{"rope_theta": 10000.0, "attn_scale": 0.102, "init_std_qkv": 0.0375, "weight_decay": 0.16, "train_tokens": 154300000}
Each number is 500 + 50 x the weight over the matrix's rms, rounded and kept within 0 to 999. Layers, rows and columns count from 0. Numbers have three digits each.

# layer 4 MLP up, 768x192, rms 0.0639, rows 397-469, columns 0-191
510498502528601451535427480558600531546439533406592575509464492510542493542491471479426514483385614336461551435550553416535528465478474520505459427609507504457475437591556489513532484474428539501504447573552542466419518490444501493482527423509507538516473515525550538497505545487535498492374489405470522494472412435486579588564547555588467512490403480479476537485512441509573345484480508511423530491538431409457558456532456504411652533502410609489555491486527528504512477574436500575495521462450466503495550487542539498463529454438516531467526425556524522493529612532497521506
494525400515515496552444535583500484465533537425531498572383456400557462511511580496614473531538606524516441438538446542536583542426543592549516380587536495555497582535470519516546431565457560486433547459532500510525475513475443478440460452475411487458551474501473482455560557475513529457528547445530549508567521510509520485516458506472494497485422459460453447499517494477453483494470455462451464560504562481522524448508577462517570643482535596412523463381510547508515442404505492608511508504507486444478553443483443509544434555477614505438432530579475485541475500468526536486
575433469421522360440440568511603476386442515516597457526436532485576540464597535471481519543439476487550544588526459544526503491484508501460488532464503482494513628486524445477528530583587504473501498528466412561512509471476519506443545487490471413475458525500526502453458356446543517447530514514458479495579516600575537509517515508492523532475520517486605502444392604562547453512558441485473527539516517466480596450432433481469524433476473441536569481445504582533448510447607539523486459452499505490505502433516515558422417492446416428456473506436476514533425442421449443536
468441485418422480523493515532511484466370436489508551492524476529519522408563427532529513508401482528499547505521525493503441524506496509449536497487543466437347518541454597505438550574519447503513571532501506528473578503537491446526483483494535457520537544517546555580448568453506426478584492553508535497455497456407476519545535496540450445423462515353495513589429474544493483515438533478508555530474441451432507460524456544477494483516407490508505425542480474565518474499525519501520426564479474468559467423558522487516470516426456469603511480465438584562530441542443467381
495443469569486465522514444427445523486590482516571418408456484476412423556490418576421591430550480491413553469456503505441491552525491502500582554470527477479505476537476518511469503503490522474467486525482482483485506567491452453493484456496470511542519447525557490444566574549431543527549445497492474556507443550596511531471606437588511436448491474549446466434467512432504484480497478481625505499486493458491451452540385507506543509455423499540464488485437570502506546484513464479541607477537599471463471546481483535476472400467517455347548508543465549476440509536511467566
468500520551493412468548485484617447614552464537568502483422567534427467572549576510485497421600552501458562475556397428551359496452502537471507503582524625464429529526438461493689479538492537563498380595530488483492520589447419516546510525463532477444496448556498521382641542550395546537511493378560513536484596581479557467399531488570515467518423514482437496522315443491505496520485498499456584602522469494488499545511493492523544567651490581568619527361463580554476427561525499507519594594570464539560484497461495452408550551443489438479603617558501438499398476531545414482
462512448467516506549529615502515495461518511545429466545510593421490527508544531475544457506397561442395455609462464473519478508608507524563450385441468525493551550442521538478483549521517470499459512442465362429506555492496472446511427537513510533541605536543440585439550501508533426529557433483514501527495616511488556527600457449469433476546419546586477570491518456406603489516472461454507553482449485385524480463504548500478541538582482451526493533454526462470598499521509536491544488497470468439465526460526511490437429443457417375507505447488494578555451510466533498487
464482464484482410589448565491409485548574404471613482426468496460488540460498493564583535458489490522524539495473509502472553474479530511568551551437521442558489585487505533485492534590448536407466432462518469474478496483528430498446426538485398534582409444469490494512564378508460408400513449509520481530415510458456437430469488473528500503459463534577529548496500541569471437502498578429519533539496456488481546485488435485491488512480497434515522461471468539491494561500471491446491484519588447512498541588416511511521587423479475484544513482529471518468556599517548487517
450590451512442501493572614509547577532554401487486438435516533469535517452491523463540483577550427419457517518482460452518521575358546505530454491558474599439544554492496561562472491573537481501504510519522514592497414495457514488517486520437428520522484553461481536498583446526582627410440471547445594487600392489560434532486507535454410501360386503427585520530494526408558471452431495553515398524525542592502508482477493496474504569411510413502490502503511504443557464469532497543461405537447463454463491469522494433552536480471518499460440543445427476398512455419551457551
522462438528583505600430525475467376420526508488494515566434493519552468360502497485482609540512502516578451466518435489517434485458484458568568574440529422497605558541428576411502477508560533601492553505502621468558577466535513532470472501540581481442504529492506517485490611560524436522527479544509556479520442496424492553549518573515556529405483471384492497514553491541439520500514581517501566616502431495455470536533510523493463585537442588475500551490503535489403513373584550560468494515457533442482586473509460548448483474541575537563456408540523443485492517450485464509
499370478468526609521437451458539465483519508504512493431455457500506520490531506516427553495538478536441409574510489457565367465495442482597362369470455512554499510495400453463476617458468550406454478463507518417535493482469513522468483485504526528522430492451523500501484493481451495465526501478511537402469442541555460552461454578530410524495459522523544613496549496542464503534471509467555574458410512511455513510552534442473478509511516458494558578398430521576563498613560498614514537467556523476491512405537470485456490540470428479481587515544434479507451609436456467568
459463507473482523495555529471535479571454516490428429422514512514556498561538563493556499489568514499526467412580558505488442492496437556525441568533476444402503488445566457553526456554468500526529540487446444517478577479551442451487465545484429504486430498518444473415521502488518475403517477425424538440572501503544515395462543531534463435512490486519549520540495516462486588497501487503522485485489423559419501583461512445577511433496493527474490485470517500607429439490548605554441447572501500481498503488441473478585471416601540472499485506489442445410542478575432493442
495417529479504588474516523655498468418553403519499502493439540515547505416482495517547514446507566506446432531545446573465485501544525576430480434471526602532509573559534630433512494450464418402541517474536552495515521466469495526443438593519549584527521413431602555488419479545402559497418587494613497562525525531486532432536549389500464458609504495410391439541497489436475525494531513508460524446504545424480552516431484524576503495490515427481549447642452467489520554459503499583495465460540534527524543507579456420484475487500477591442493619515454531521505485481510524475
351499556463449506452458496451446527480409534528466536637366425396486495480506444542570520450476537441550438457496527517503489573522537467497603606544526344579546543553538507549526642562498500541458555475516536464506515498542535448635457481495505472440492440544457469487480487451444439478537471505508570513504464577496479475518486518607531488550489476542619454521538487535413530495584528492510522517469479485513414481516555561533509499529476546599443543571481464405519542414562529426511523577444527540463547515515489414510418452549485479391500456588483469544435535502520477485
527486400535539491446504586548551599494506548538490538567524503484460525515512468505506572512511536463518451524520516542455546502508516512400526509400483470537623469482479434457426598556594575489475528478598502441489489499482499480508428464482403510454546430452573534516454522543390548509514506502430544513487520539466516430475565432481516518442600455551416460477447530476471530429544481494501453509496417442539411546580554479418452494548491496531436513424428542539528515502564504546459472426428502571426537489445517576571446597479558568473477409528480477569537640501497513534
450544497417456475417504447483466451530485488474530536580467455539452489413426450483452443623487396620475585479593478394624544495592519520481478515525532466511492512481432454570497504477394536452476554553521529527587549496548447478440445482528500429427449555519511463428484582420551539548569534503447515496457496513562453506457509520389545472528506410527570495501471571521485542491535469544495544460544412524390411576467420526407466549512450529545441422435437437419530520600491531503476479516474456544548458540438486600524549536435413497466524457568516507525511512497544536422
475491487542489507513482541489599540618576487514522526518440536472518551555523515553482500483509448414535512454477437453520434489462582487436512497443447466597484474415612568586572460427502573484479457541449587504512467566489450539496474562455504473499547444515490559452552417518393582551549566499555489426475554486455553431454509532576504422502524475478413408528424420516514547476406422541484512566501444534601527458512424488445527467506477556546508506455476559542493398562510542473501489449555565556475461477456462512517465474392488513498498511486466514576508460534562478481
466507577509394440659523596481503477496440489420449564575572618466475512503481506382499423442520494452559474600469460468427545563471461466463405556513489515483547552441511542451487518436472482545455506512470513574457501481575460451381518490537486561565528479482491438539523488460534479546420461507484524422534567545435626564451458552442582477549596557627400410615367518454542553505402524530514491636473487553546535438467561506543506443578572607512568537431541537501526434443482560468515484494479584519571405435515535616536496484486469498588430531420519531571458403519464446391
480449528431461450511609419577451522440513519507372393618439459483603476468507355590502485401633480511449556471448455584463556498516496444463382461442557487470389486520455532463467549491491503450569574491406458520465500420391467495560563466483526449473503449441517575511496554423501446525542625523499598470494498487519492588545545438489453487458444473508466569490588578579529400533525405467539556428523506548489534449507523501418575490449505471564496518547519550471493570553494509521497463475389449551534532506461405436458416461448448480534485481523480458539568482507491583482
458558507450562433509505403462533536464508551532517476525576495577525546488513609515491480531499520530516528424428514491463472503537465532478514442495459514413469474425449529605472435451401552585482541577584441480457510622498462510437577560524456548471531542502415548505508477502581445466467506436552530534520523520484540573526446460442470409495466520547518436481537505540424509513511566578531476498475579497453537517439647536491544503517539474370518499490494538495576481520464489527548520568510507511628464532498544507546481519532553502469507508485543370552512441486647511532
472569524475449484426527481560389516542555540453593390486513599518462557531484470548592517486453466446502406589480540563488471488499484437505533537563512546528525459493402515533512567551510378531427465530434496560546417489562484537488513483551456461568394514523565498499483525491551450416438521534526512533516576434450572470525475544543522439516426575504575436513485460543550483513518552427410499535425545429496493472427552602570451514531513478481497466490583379518431546569516533547525491565464491577428416487527517527443461501443538487495474537497542528613480485483541423495
442457538471559534469509414428510523507557509476492649491526477489409553543507512465442528448463546447481392414517473418511489480460507541432507518464560538490459479465521555404479475492537556545413513485516437473537442485599520483411527549422512605490486425452450487548457487496414464543522494450503479540357413462558431584393455520477475442483490487599446508548643444546404509543462531431605421513555534400465457452556550417460364495479584531477538499494557450494462555553428459465564479489497524409509413514416512521578568463480547509470507436535445507405595544406514559496
556482422561552585546482437513419491519585566539603547503476522553521505593444584519561534429465582561508509551511513590424460513508512497495588392439443508553466445540590497462527482467543589476445593519540548510505378490481569478461446505494543485532442607406502505489504541518451539542488506500532468443559475405441554474651470589482546566532553495542445484440424485535482442519442418487606527510544487490506483505478537554557530464504505463528495512530408466482451384492500399470471506553443536544547499538593540470515451443409496481480566451505575496483548542591473428560
478473494549511496503525457438542521574580478610503499435459510484545382465479575534558597507515402500542482593493540539476488450537463578513515506449490571469594571503506568630490502603476550421454544443511562396576558506441462489431540531473555577531577460556437517515475462433455387468466495475587496470503510460540578622440511426546479573503500446370517493488420483494550561467544503534379528491478537509432528563512446540485469507545544481611466487571461485576514570442504478458548462561444393562520483620373412531530514546526469477498443494604478507536447500508422515463
433510476434451511500523525521584549549537478584511483531604486468557533500481492463563451566472513531487519478591395561484483529473460489475480420510514537456488535409508528370454407512422513519485546497486587528526521523532509483543473565418560514550462488531444428474571566430546615417569416430551497417460490522588488430456435489496454511445476390448487458464485435465550493518507519525544514540562551506537548563432563475421475582433562462448458401575416480562514479481596414532574477521467435495547491478451520463519432475534589614518423441442494496481565498490530560459
507396495569456548531508471461473481528519480520485499457407568481534528484553498479527482542592564540485418551618465467500470458524449540510389484545555460498550500580533480548553478535477521545520521472495463526536427489493533420530511503507565481480515503489507436419533498493495617537557580550508514494579525472516531496509502504477449498450508486515481407467454522440529530499498530533502540525468461461533544535436441447429613459446444546467467471456462541486526420442422613525484526485514469461543574480500501518541437446445526474519494569568440452501440494488457493484
432529539459487448529497446484596452522527510551573524467468520544448493511542494432578491445565475487435544471427534429527471462535474502604466545515439506516550513460482540421774568474460487555529476560572559511500511504473427528523580682467570483424460439516496472506543547558420504531504523429500533519473495476416552488476541524442516511525505507516479444524508523473513528551477556481545651544508475494583486549435473460564483557653467567465558595440517598540450451494459559528521502458533462521551491460476476497493457440503500549471511517530476496583405587494548500490
533475486532528419541469532490471557499502518439523512511562509453624555503451489593522491493540510507537427487385492493483470485502488457571507426478536489469529455556437482486522568551504450472529512520549615517510541490597507533478489463413520494543488540480534446568557500520571483479529500533490567418547445454510504521499502481380507579487469533470491524484470612524539542594588645512464470483376544508545565479479415471498457501448524579500605511480518454551558508434471503511482497556492480499504596494492500399482441582439541536521431488469387579539502384453579427393
590452480460555469408477551504552505522496518457471401523526608584500578484513483416486471507496481531440592481456503533520536484399464539456533514529459553462513481464457442399452540577440344570493467464402464468521440465573477450477508486418490555565441458541568450482534586514498545481538556448564473502550478426534414384594470543499486518509570421409403473469418572567515499553559569512406556464544549558490509556435464457467439484459500597528408458519474504546499468482504564545543537473472527497530499616519464589526380460523469488446478442433481546420550506560464496544
518547451537554548532519479519441571509564657491616524491482552440507532520466567479578477517528531562530481528410530478446607517514524565541529553510544575561468404500416448533477527569443431505426429505509373539534464506429537535501442471514580507526618535442509563536513512428488535476482499559492462509509606559582583520592526442503530514512517486485440562476535507536489459557516485485533444506436515491477478504585524474506518555513517468413514583484440514441456523456492513446501473553491560540511603533491593586580540533507607467590444494475543512444461526445521516436
437471531544530459492501475570548512584483417510559525502473572499525524580535557637471526476547420570542450518438488465494481495437600551533487557472492550464474559572468492537543468492392433496388522456535482409613481485521492499518434465468543539454509542504468429492486495484592549511546526499469442427483503536550608528537440491485566551561511523456542472546409481530491543518471482526514501465394501474485522523620452582458466425443549568418534469467495428518560482510478481466467517553584569542574564497457425485641550522403526477428529617512420464466476447465446485458
575475502478481459450507620441382488475439474394381551550536512530570487478450566396489525500489479486477555518463506564545479513471508479618477431484447571522469438430417547475511515569454475550507544575327507553626476450472508416490510561513555465430429516413545483455416494489544526517462417542546445515485479489490444446624462486522496518529474472508558506486553528447417526529548431576488496458484453496551429495427562497496499500515558543420484505531504485531501519543460544424527511461468469548510538604497453536443502491528494503564562490432602487470529515511505468528
517434524594532467448575569560550467512518479538457472449454558482503545501522544459570444480573462546488495590549473452549512560414413533458537478569511487468540495519595454475493366600539449526510435461511492506497540534531518481485497435439495537534482424547517431449499501465531496520438514539474442559474542505425518508512531471483498562464462543479454445534424551555474549505519440559507461453474499476467537447556439484575443523458607523454579498473524592492461508455441502516488527623515529486510442576499473430598545481529565520469480580457593612438523455549603471505
506514565470465491486532568567493457621488481552483475660577503475553500470372502561449438500600399527447563477406432508550524544507515454484514496497460576499436557514384544547489485413571534517503599568400386436475527617556511423500491514500525500508513505433469528527514470454549466472572544512545510582429565594490540420510495474469444464564591500473479509558608551440558536543506432464451481536545418521473443496555476539517547600530597518469417540478521470466527501450441517536450527517466483525494543502501517639476537538421467512428537448481486405585493459516449404566
530519583463460518512394527584414538501543493558508549485422447519555617499495516420485480503472545478476574476476499539531576495610524535493582440533379530504556462456308527533514501465487594463589584668516471510523527428459395510530485517437483531516569476379500535433530534513506571458496444482450535426504546486453401552547417500419511474570461544524405498521518511489537465535474383526452424527499473613471523567392563584573522589495574490461501554475484550502499549482447537549502524455509478529511532499452536586455462500504494583527349485538538474410464539540558499455
568484426491527534428442539462503556617497448470391482429486501524481504502499447545562526556433593543529500542536511428539531466535504537611479528500494568581480454478452457447527511494557587497554528528479540519468528472516528526569562502501413484498485461440566483497519629435471573467552496470574476462499453539493508515515441651550515552447548468395518551438480597661582486457458451541551584527429507502560486514546498608489581563534512424597462398484478510468447549455459485551422533487499495533555447586444522537511500499505421504537511473536479539568486506489507381554
512508455566503522551488524540488433505428520490639454485509455550533511499430592454576494511391469541503498579486465515501511564554505457492473412518559506422535511591524460527491445608473484561535522531475451583542396558525516476500424445504443438553491626507490460554525501568580441523526494506526605521533538467441516529467478666577478518509500398457558455510461403539522437475426388468483447559525471519444545545453459461415454530432478534502436437504507526503515532497463518549602522467482473481571479541558481607465513465435559575488472541402521493546544511519436437376
489531611615492471591445521475512492524510487579540434466457447410529502496601539461485471503584575448488506468449543569437367504588565437531521475472558544480422460574589474461516487532532524501510393517554553501520491550413515435490477488502440411439481547533530628484570471487468586633469563621500463511526533541411620473491459516582391510574455523406497505483489468492576449492502513512457509461455454539470566491558474417489429467518469480511472485460530497553494433419544467533552453545575497555517471561479584467488594463437489439447527501447455524517411482602432571478
467449546435473587509531545569541543456552517537485453530469437401520543474513529494531396482519508492507502443418551509523508498438571540392434552482486508589502445566524471586472490526443527516430529544524581546506510494517531436467551489530545419538522603435499479471463496531534473527550540462468453479582496497560489475476421465530519499512427495529519489514511525541603482520423503511528579457462489561446394538545391457505520510527477434470482457523406521589513416512482461500452447501492525519543516437456515542513481432478462432557468494464375473429473472551468509531
494550483437508554478534453420488565511525521567341479478423507468480450523404457497523600468442542461538502448485526570572527525531408441491502509579511472562583543429516539524482599484501473534449466462433529535567476506531429569590457454487441508571430560452592472531502599439454457530452515521554561564461474479486371375487455430562510509458555582560520543528470520441464552339494555573426556553505458551420479472460551498443528497544488520494432527409390508566513509428483530408481544515491535490466569493492519570576560577575490551439447609492554546646519552580507502585
546536528607465627487576499562536550440440552597509459399396462485376440523471577486490523558468452456559507462547496447452478446440495470542455476511520536551547535578539439566516475469528544503550529518482494559480557480441472438512433527480512584527456477611480406540510491442518600538624514437512403556478480492562503537535539472532448538496575502458524521525434510573503595459569499571424563499459483501438518556513537470373460499483439422460500465500440486471561522473530554520446523473545464620444570428472536500579488523472498512505508544503563580479533484531440505519
488577538431551416425501540504509483529509505482516539536498507495597382445458467481438519503477493466532547454428470510416540510446447446503502515549480475420477443530520516488549586509508512517489413538447416469472446515560485493507517596507542534594468511474493450544540591521481557517495530585465545521560499527513461498465430577530509434483452543456497525400500455489433435497538563429534444509533497476481380538507523474461505438447453490465503562440539553560451586500526532539448482561490500442576432444440493477609464494440466441491516473505438527470471493365511509534
546527457425492520523404491492404382492580504485445530493423559578451513435517592527442518507408496465508557473568429489451541487575487514479526416421608515534483462397440537414525560484449519425526447559512486519461485400483506493550547552477444393506452471477491511498519551483468520465506499543524566473466476473516467517485537468512515524489583480399470491500555518592499542486498525537638502425494523461478572523553551505447440438489510513518464416419586500491492554549566496518459484469480452451476495516497570447471506500472408578528484506563494417536538540506644507491
495525511499540503501483525512466550601457556532489526505395458473422510469594494474556568502482503560501488460543498469492443499475509595351495458524505527498541508489520492505521582499466411466476441519474422542574576537521499459449519543480508622473517487553523491471477568552503643518457489476545488484436447523532488523552381512572403572504508495503473520519574585497453495501534497563399583441469603543565563519513490506448526457442554455556404448529463470517511543513584402482465527443577479597519462538460475465461542475558505500476520510554398595493478487523499622486
514514570517521507405504590464480470526467500444535507447579491564459542544425407510497396522488547435499489442428456429585577508524480542497521488491481503448406532514574443532450415460533546471558496539485528467433419524503463427521570491528470506508596533493481530445534377525515480492523529457550573529500517438471484470483561453444489434539555481504451550492481440474524473522540481478490504506581440552434629509403535536422489494459541453533506543448591463418610515515564500440453522526452488457506507467391465570504441482528404487383520413597529590541540463509564574433
477519505445559457513497611590515538540440449505471486498516490489526414569500525537463443578549478532493435481545446467521527589433478535481500414530471503422485458513535588521432487464452514488527529386488425579550521472501457447577499442414385477460531569473524502506494513480496573467519476488502476478477503510506549451414569427526556498522431489426481587440592542428450492470505459577510480517547485495480497468549465470468458484545483489493450461558494523528491568461611458505460550480532492501451537506458487474468577586492531486461507513470438497475450491401548559554
415487526517527387521489403569497508516506440413514493525449506518483436512549478503544426524551519488529535466403522527563552501506526416462440698527553561414498446479433542471545534477439483530560464465436398485379355530520463523513513520521498523469473572546392496502465410490458429587505523552483498514482552462537403589326481503497496531413548417564478520541651603368425477529513524518390491505459460524494493470520547493540485563568597477609648527414508440478454488566388401576480486493539464521543545532538461495430503583518433540426466428515542505538480536411471368592
502501532444486556538525517490477525593582489558562469472538577499424324449511517517366497484507488500439540497491318543539479566487459400485463435504501426504506497466484528563480425546472560528535454543442497476485499556494494396469514440547529497533428519524518542468501499480537473551416546527512501523556475545524425411445554456528449456482375510457519474538578510435502490558543501534463466515514531513524397434497492448513484580481430498469432417465508536335498511527440487567490477468457521520517509472484523417475462476529633587514543513466472421531520473483394401512
482449548472442561477449493541479492564515443511472459586565559502574506414442352545572487544409528511500563552553473414563525555542528556512531468495466455454407439568429589528483449508528520539431484416549463481454541399585380595571541494495441527493466485482552523487469591544530414475396452521521447484494544513523494491468546456614551498582548491515433424596488456433447575467518439509501525538516578428549531497441560500496548555484477517483525540501495476552596496428516489461450434522462511462560546501453556507407396496451457614562460557490533600554556504492534497527
509378462531442590508488524489466507502513523552514452488469515466491500514452544455537462504476525425530433540528531478495374476514529473503543500506464446594444472455563458607423473412516586420329505519515484538527397420506525501487502457506471510484400558594494486597529551533545537538476523412585583459545461578529565511544438505464553625526517419509456436521419502480599508453485460480521501550513555543402531475519521538527508564532557485559545502545464427500451448498508480452539427520524461471520425505516545442495510506560453498595434524544448405504484512535486527515
443480526520380496511492524512406478521516501541485484557465485550569500482500532541483512473568498555433456474432629522496440532581497577474430510442550413452439495580580480436432599573548490471447545554454469541525562531477495434481507447618421479478448509537474430426476426559582557509487580524544609448480542478403469402472510464589446483532527460523452576547521415557450508439484534498534531552440465567441518546584533497411529481411502481474460502499515433458462475541494499611460453524530542448553520561488537472525524482449458477512542423498471506555500526466450627472
579474603490491529506488568521445550511450522425377420568549512570537568588465498570557477498531368593415456491452464539404593478475514605500469563508410459515421501507519501458359513545618409450471562512556571527518601411523511498507464517506358503511490474471477522500421424435493403479592428425511493490547500497484467456475526453617522499563607498487420529599528524496500507555484543535514508451523398473414481497380406507439547540442561447505408433596515594460470558535479465481513477487469550489465523527531485488496568505529522328468521463382567552510518479558509437461
482535476434527547485569458457514536400535544466423612507517438442517402471475422468490499556457475498480395459462440531547495481476553524421503463444570491502446583429445434486518525424443372554444465551551391512492547533504509500564479507457574468517455466420514491514397525488504525512505476500489520547458505444539446538469512464534502546592527522556503554522518620439525473476540545517489426529459422367527435435513581544439466395532544554480545499470525481512537600675497472406498632489546492478522512480503527490540562437518568427426438419623547472518528519538479444545
525551519504562504432477503506521499511508540423427559470509489580503571478374532555484547566465442500581459489563455542608552522505518431494507485485499553478481449439384519590515506388568565469407578507521436473462467488468402415527463504498476451444445565495468554611452571463465481498513486520500526404487507503506432557477534521445479451513552457507500471543469403468453486470509587462508483421484640450505454487528471522446511461501559579546500576504511486481564541528434586479504530500519557494526405520566499521471561504477450462497502558517513514543641403478389502456
512568469515495392420470514510519472465536621477456472468532443459542513454454469563484617529496386547492499421549536499515485588464529488490503469528522460486546499507501527463535491573527535542508515482530550548488485506583465527484489469515477540553483521539605533438520481557468483353505470529487426491548504441456483385487449563437592556505439487415419512413528419456476490487541545434450490569508397484524525492469584519467463508452416579488448488515485565476477404466493543547560567579498438513501495471555476445542540606571494518461580415456489625518521464504511402592
522601560515546477483515446481537557404537502484430565468502569488435475422475520522509529569587386501503495533463567469512488593572515438527531527401449431492506474437557470467542542499622496468526403419499518555679483458567508515567454556465486584460565515523665507489514480537595457430627476541587548494615631514419583489517445600510495440443472519404541520486550491545355494442498535479422527435399468514530461443438565544547592561444445555491510603475482513589425359451580609601557497538456558516553531581499435521475445442545483431294647627453558571520551524471503536544
536482544505446545521526535451588560493455469493490524456417508513463493448529491514544497478492470575578518476513580530394486495500411431506633530430617599499453556509549507480506533422468526522478512410442521477508536502581489527398461458425571502493574475481537456545490521481483488558447517468543491406528520483391471625488450447537515560539561549434573518513461558417524527479490428560398477457495554432532534478490618534485551474446583480480465483559519492484533493508473544476438559463522449527486524452522418464524500495512471475448510493505509469488516454538473601484
567512463511567486458478419517537482503477425530594522517540605500504447488496401445539387457498432447548509560509525451536563462484487470491474546466493593411456535478521512480469506526451518582470516591423494482510489511530466543428564545537438468444500473397544468522464422500523430491533579459520537471549481396566498568470471453397539507546530586455525534572508535592557526539412423566472498554397491557524472511479517395394384576436498500522541498557429413618463486558479415487472449430502547502513558510519519493460499544470482518573465544513441522487516448500472511491
542457533507465525484493552479422471468421514438518527521464590479498442510453477410481477444535590532490476466497419539522509525555524530460542550568537470526498469463589500508546446556590564517395503460507449538577456552512545543452458509478570550478448525564461465513598553467488576481556471515543432484454514522546561571485454537418494630416501439538610526464366653598542452505470444585479538603557506549492592378483560410533477496482487549624517504581437464509548498448472513460430482547417486499395559476446518491518533481548433586534517603408466493523472518460541506568
515487521420445508477507506442444553559563541565464534452587398486437535492526507509546512495519491464491481486523550450428482421506343498544657563581487445520486506502449566387463525508487472548497498504474485440518560506492503462480591466482475470463447499516446521433495526543507488551547482533491578582515460464464494550451448488530457509509474478584468472487503532457465499520524486473506462524535444533526424505469480437528471434531584377479471512482442447551523513509586562528442526467535427507401425587457521511407433557534550596485561522528535428566496506535412512490
509407520574410527486468530490608458473493553495468509501503536492476505431479448505518438458463513602505561495448507450494516481487472509374502488466515509516501538565525518448516489466469447583559526456470528511538486474590515496501507500570495458522492471478570444433453475540492511448484463516542541570462489506536415500466618556514543536527653503458511533521460625511455512566508458506488536562572461458504442502443538522496473496552527424396495430547517501495509599566526519483566501518508542589500478491534532527499386513533540501603528481421499594520563536450438563589
552532466510596540429462514595510521478566503500534461539510534469507594463470427414420435506463483587525560451447497556565539453490470490517452569502499552373455511546447510518485470497413394498451420520477510524507508589563371506558498488420483604568434429502516491479413523503530510509478516524530440525560400488498458491520548509504490511568468559436445506606471461497568417449456559508405561580481484542445504494527540498468467512509471427463458483481475409589484470554419496509457507480529544469627623522456574471499508497555450557541556440516568427539569529573467519480
432590530457526450434555440577528505495474487490466552523508526515544520463555506621598403610434442553611444565538449413550453482507617567469367489441498494559506507615451530515509546507531432440540534537436479448559465458498497543514510484469508491487520527505543548614423458529605404491544444572397507426510480434455480557497442465438544568620449473402560506531560441471469416393453546562407428565376517441537441528480498553497507577500595537411386498483431482600623453450503421527443525589508582475577536453515608546496505487524496442414450453529499504545661471460535554485
570521461426476483533531487482486478513506495546509489500578473510429450422416466498544572472439494519468524484517521578471467471519391517562587483561388418475598497440465502559472605559540563463545473484528498497492563439494558503594444480513504530533394547486470564576477433485444463532595404454503486516449617518513512454482515541539534491564589570455489526566502561448477501485489498625511463504474495461443414549445430521532487506435475522390501468517575500467417527503512477598343462532485520500502579443457465594444449589540447445471513527506468546509456547480406510518
523496480609494475587451564520477523487475450445459492385463522478425499482464531597506486476528562551566453461517491523537511486500475550537532528465480466525574555485518564509462601469529484573596539466530443459516629512404441579444429423489521485479510513469481530523448507528479453428488526474547438422481566608588428545555502450493495511516525519500521536431480484494467502470465487544458508533529556447446469382592444475445518455523454415526588492543440459584647465563462478495429466486471531458555384555530412543526490597527529479504534449506558509549468542448432495500
440591533408554520498483485566508536411486460470472514479497451526426527574433458486485518536499511541428566521493555522567532477519556492435502518522532421503503504542581386550496458540557520444470530480527599507541370590483449479430449512428573425534463469588505499538555443543470492549427463572457466473581549506594415449506480582515441509429490489516522481546453562547444515344432581520544519502478514446423371485551463470433378462513609493631519458519498496524494491460532439538636574592484432541528510570445625519568480502486450562532576494487475579445529478471527525496
550601586476552373540547495468572422470466496355514566444531457449534470504584480540461486459502498414478507424406587480493544505475617530507529611502483454560499538513532450528491507494575448505487410547461481524512515444415483492554467495479385514513484544539491525491537492462498485383514527537497519533442475496435674515556490561486457498520487494434534507433414589484493485423463452454475500527437426594552503476416512478521485429540558572445524463431510457379478482571512538511515501566489593502509492547471471514550544481476491445452497523519569498475475472613426510529
516465500509566582556564530487484409529501508454534544540549480480514540484426651570534589535424505537475519573500437515446451534545438552478509409523614547523513469526467565442492483478519516464497422470463517605475448515496487450511472542574594519527377509398541532528510521505567496461501413450528436453596449502554540433476486527433524484647496511475519584456467543573481476466497562465487451518466479497462583561507530444539488461483450450442450529465497539479511423431546566513521481517526462529469507462431511427485379558461464555453504512428437509448493464456473476546
454414547485478471544517546550508572538469516519424411513535508404504470556503539498516547481546599532495512545539485492484430514507491541442541512539452416489524521416489565446440407583458485530462501527459596523507558524467563497506520434517478537534403480485464424544489540518507589502527526521508555472426459534487431515425416514573477505526463545512473442577465607470479536572573573586511482545500443576351515488444465495427493473502583514482593449536449467497497458495535500503504464474509498517463572427442487486561610464557569464495447471539463493548596484519557469480
554509517475428643567501500466550467523507467530578506437563453558546456498452497538474475549444475450557512490515516502562483549509504533459498451532520545528570419402564527454522519529583499519432483567578500498582420392517504545501615438501426504510568602449436446565505468543527558515495535538496456470484410557552530508534510491435492549481483531584468521477564468472382505537468440536566567460508380533435576501524540480496554557467503549470591539422402488458498544501358593526421549457486450480545448473529551530454460468400526478511479474444605500527477485486540479452
523476507526592562514431476564562402558549490399417576470504532495561456427510513545491522523548409421516514443482380442509458528540532611529538497461549528453452552482495502466497571533481468474566508532456488468482524474603524483513430486601486544473569433619432471474547529444548455473537552497524437486456529412421452432499540509559496560538599439489639520538568449483445516545536509408490523518552493568561468570508420502496475466530525503462442467537536466502428571544518459479515539515491460643488455527449533429483501520469445549535528529524474532535476492526529505437
498525564477477587464501474503491522495538525666521440522563431547434516513443478526533550413472516517577496468571476512544485539502486528483440576490497597512496517473507502526509525506436483472434458531659460421463559473489503592534561473479578480363504496579450574546569546537435515543605558459483514426515528528493486488527564591441459534509424556450468469517479530440550561506513595597593443503548462449521500590609471606469492502490506437504534537486481482517458482482521522569457551468536577506550454405491627482451515494546574427556463571469553416464436438600440470501
445531642579554456485535544558523440551530506480477495526506532439480410390506478450537473467492512538513437403455465534521475475414484562466533512509414504515464543450433419561521440473526481518495438401482484516530568513546434503482473507470458572484574438463469443471529493497568519448531453505398457550590479438420530454548458392530533528600595424536561468498483551482539400546527463514490438523540447465531614395441557532472524477547519499383463481513479518510602535498541574483531558507484502480579598422511569548670464466545491442512410521441589553675558485542527502567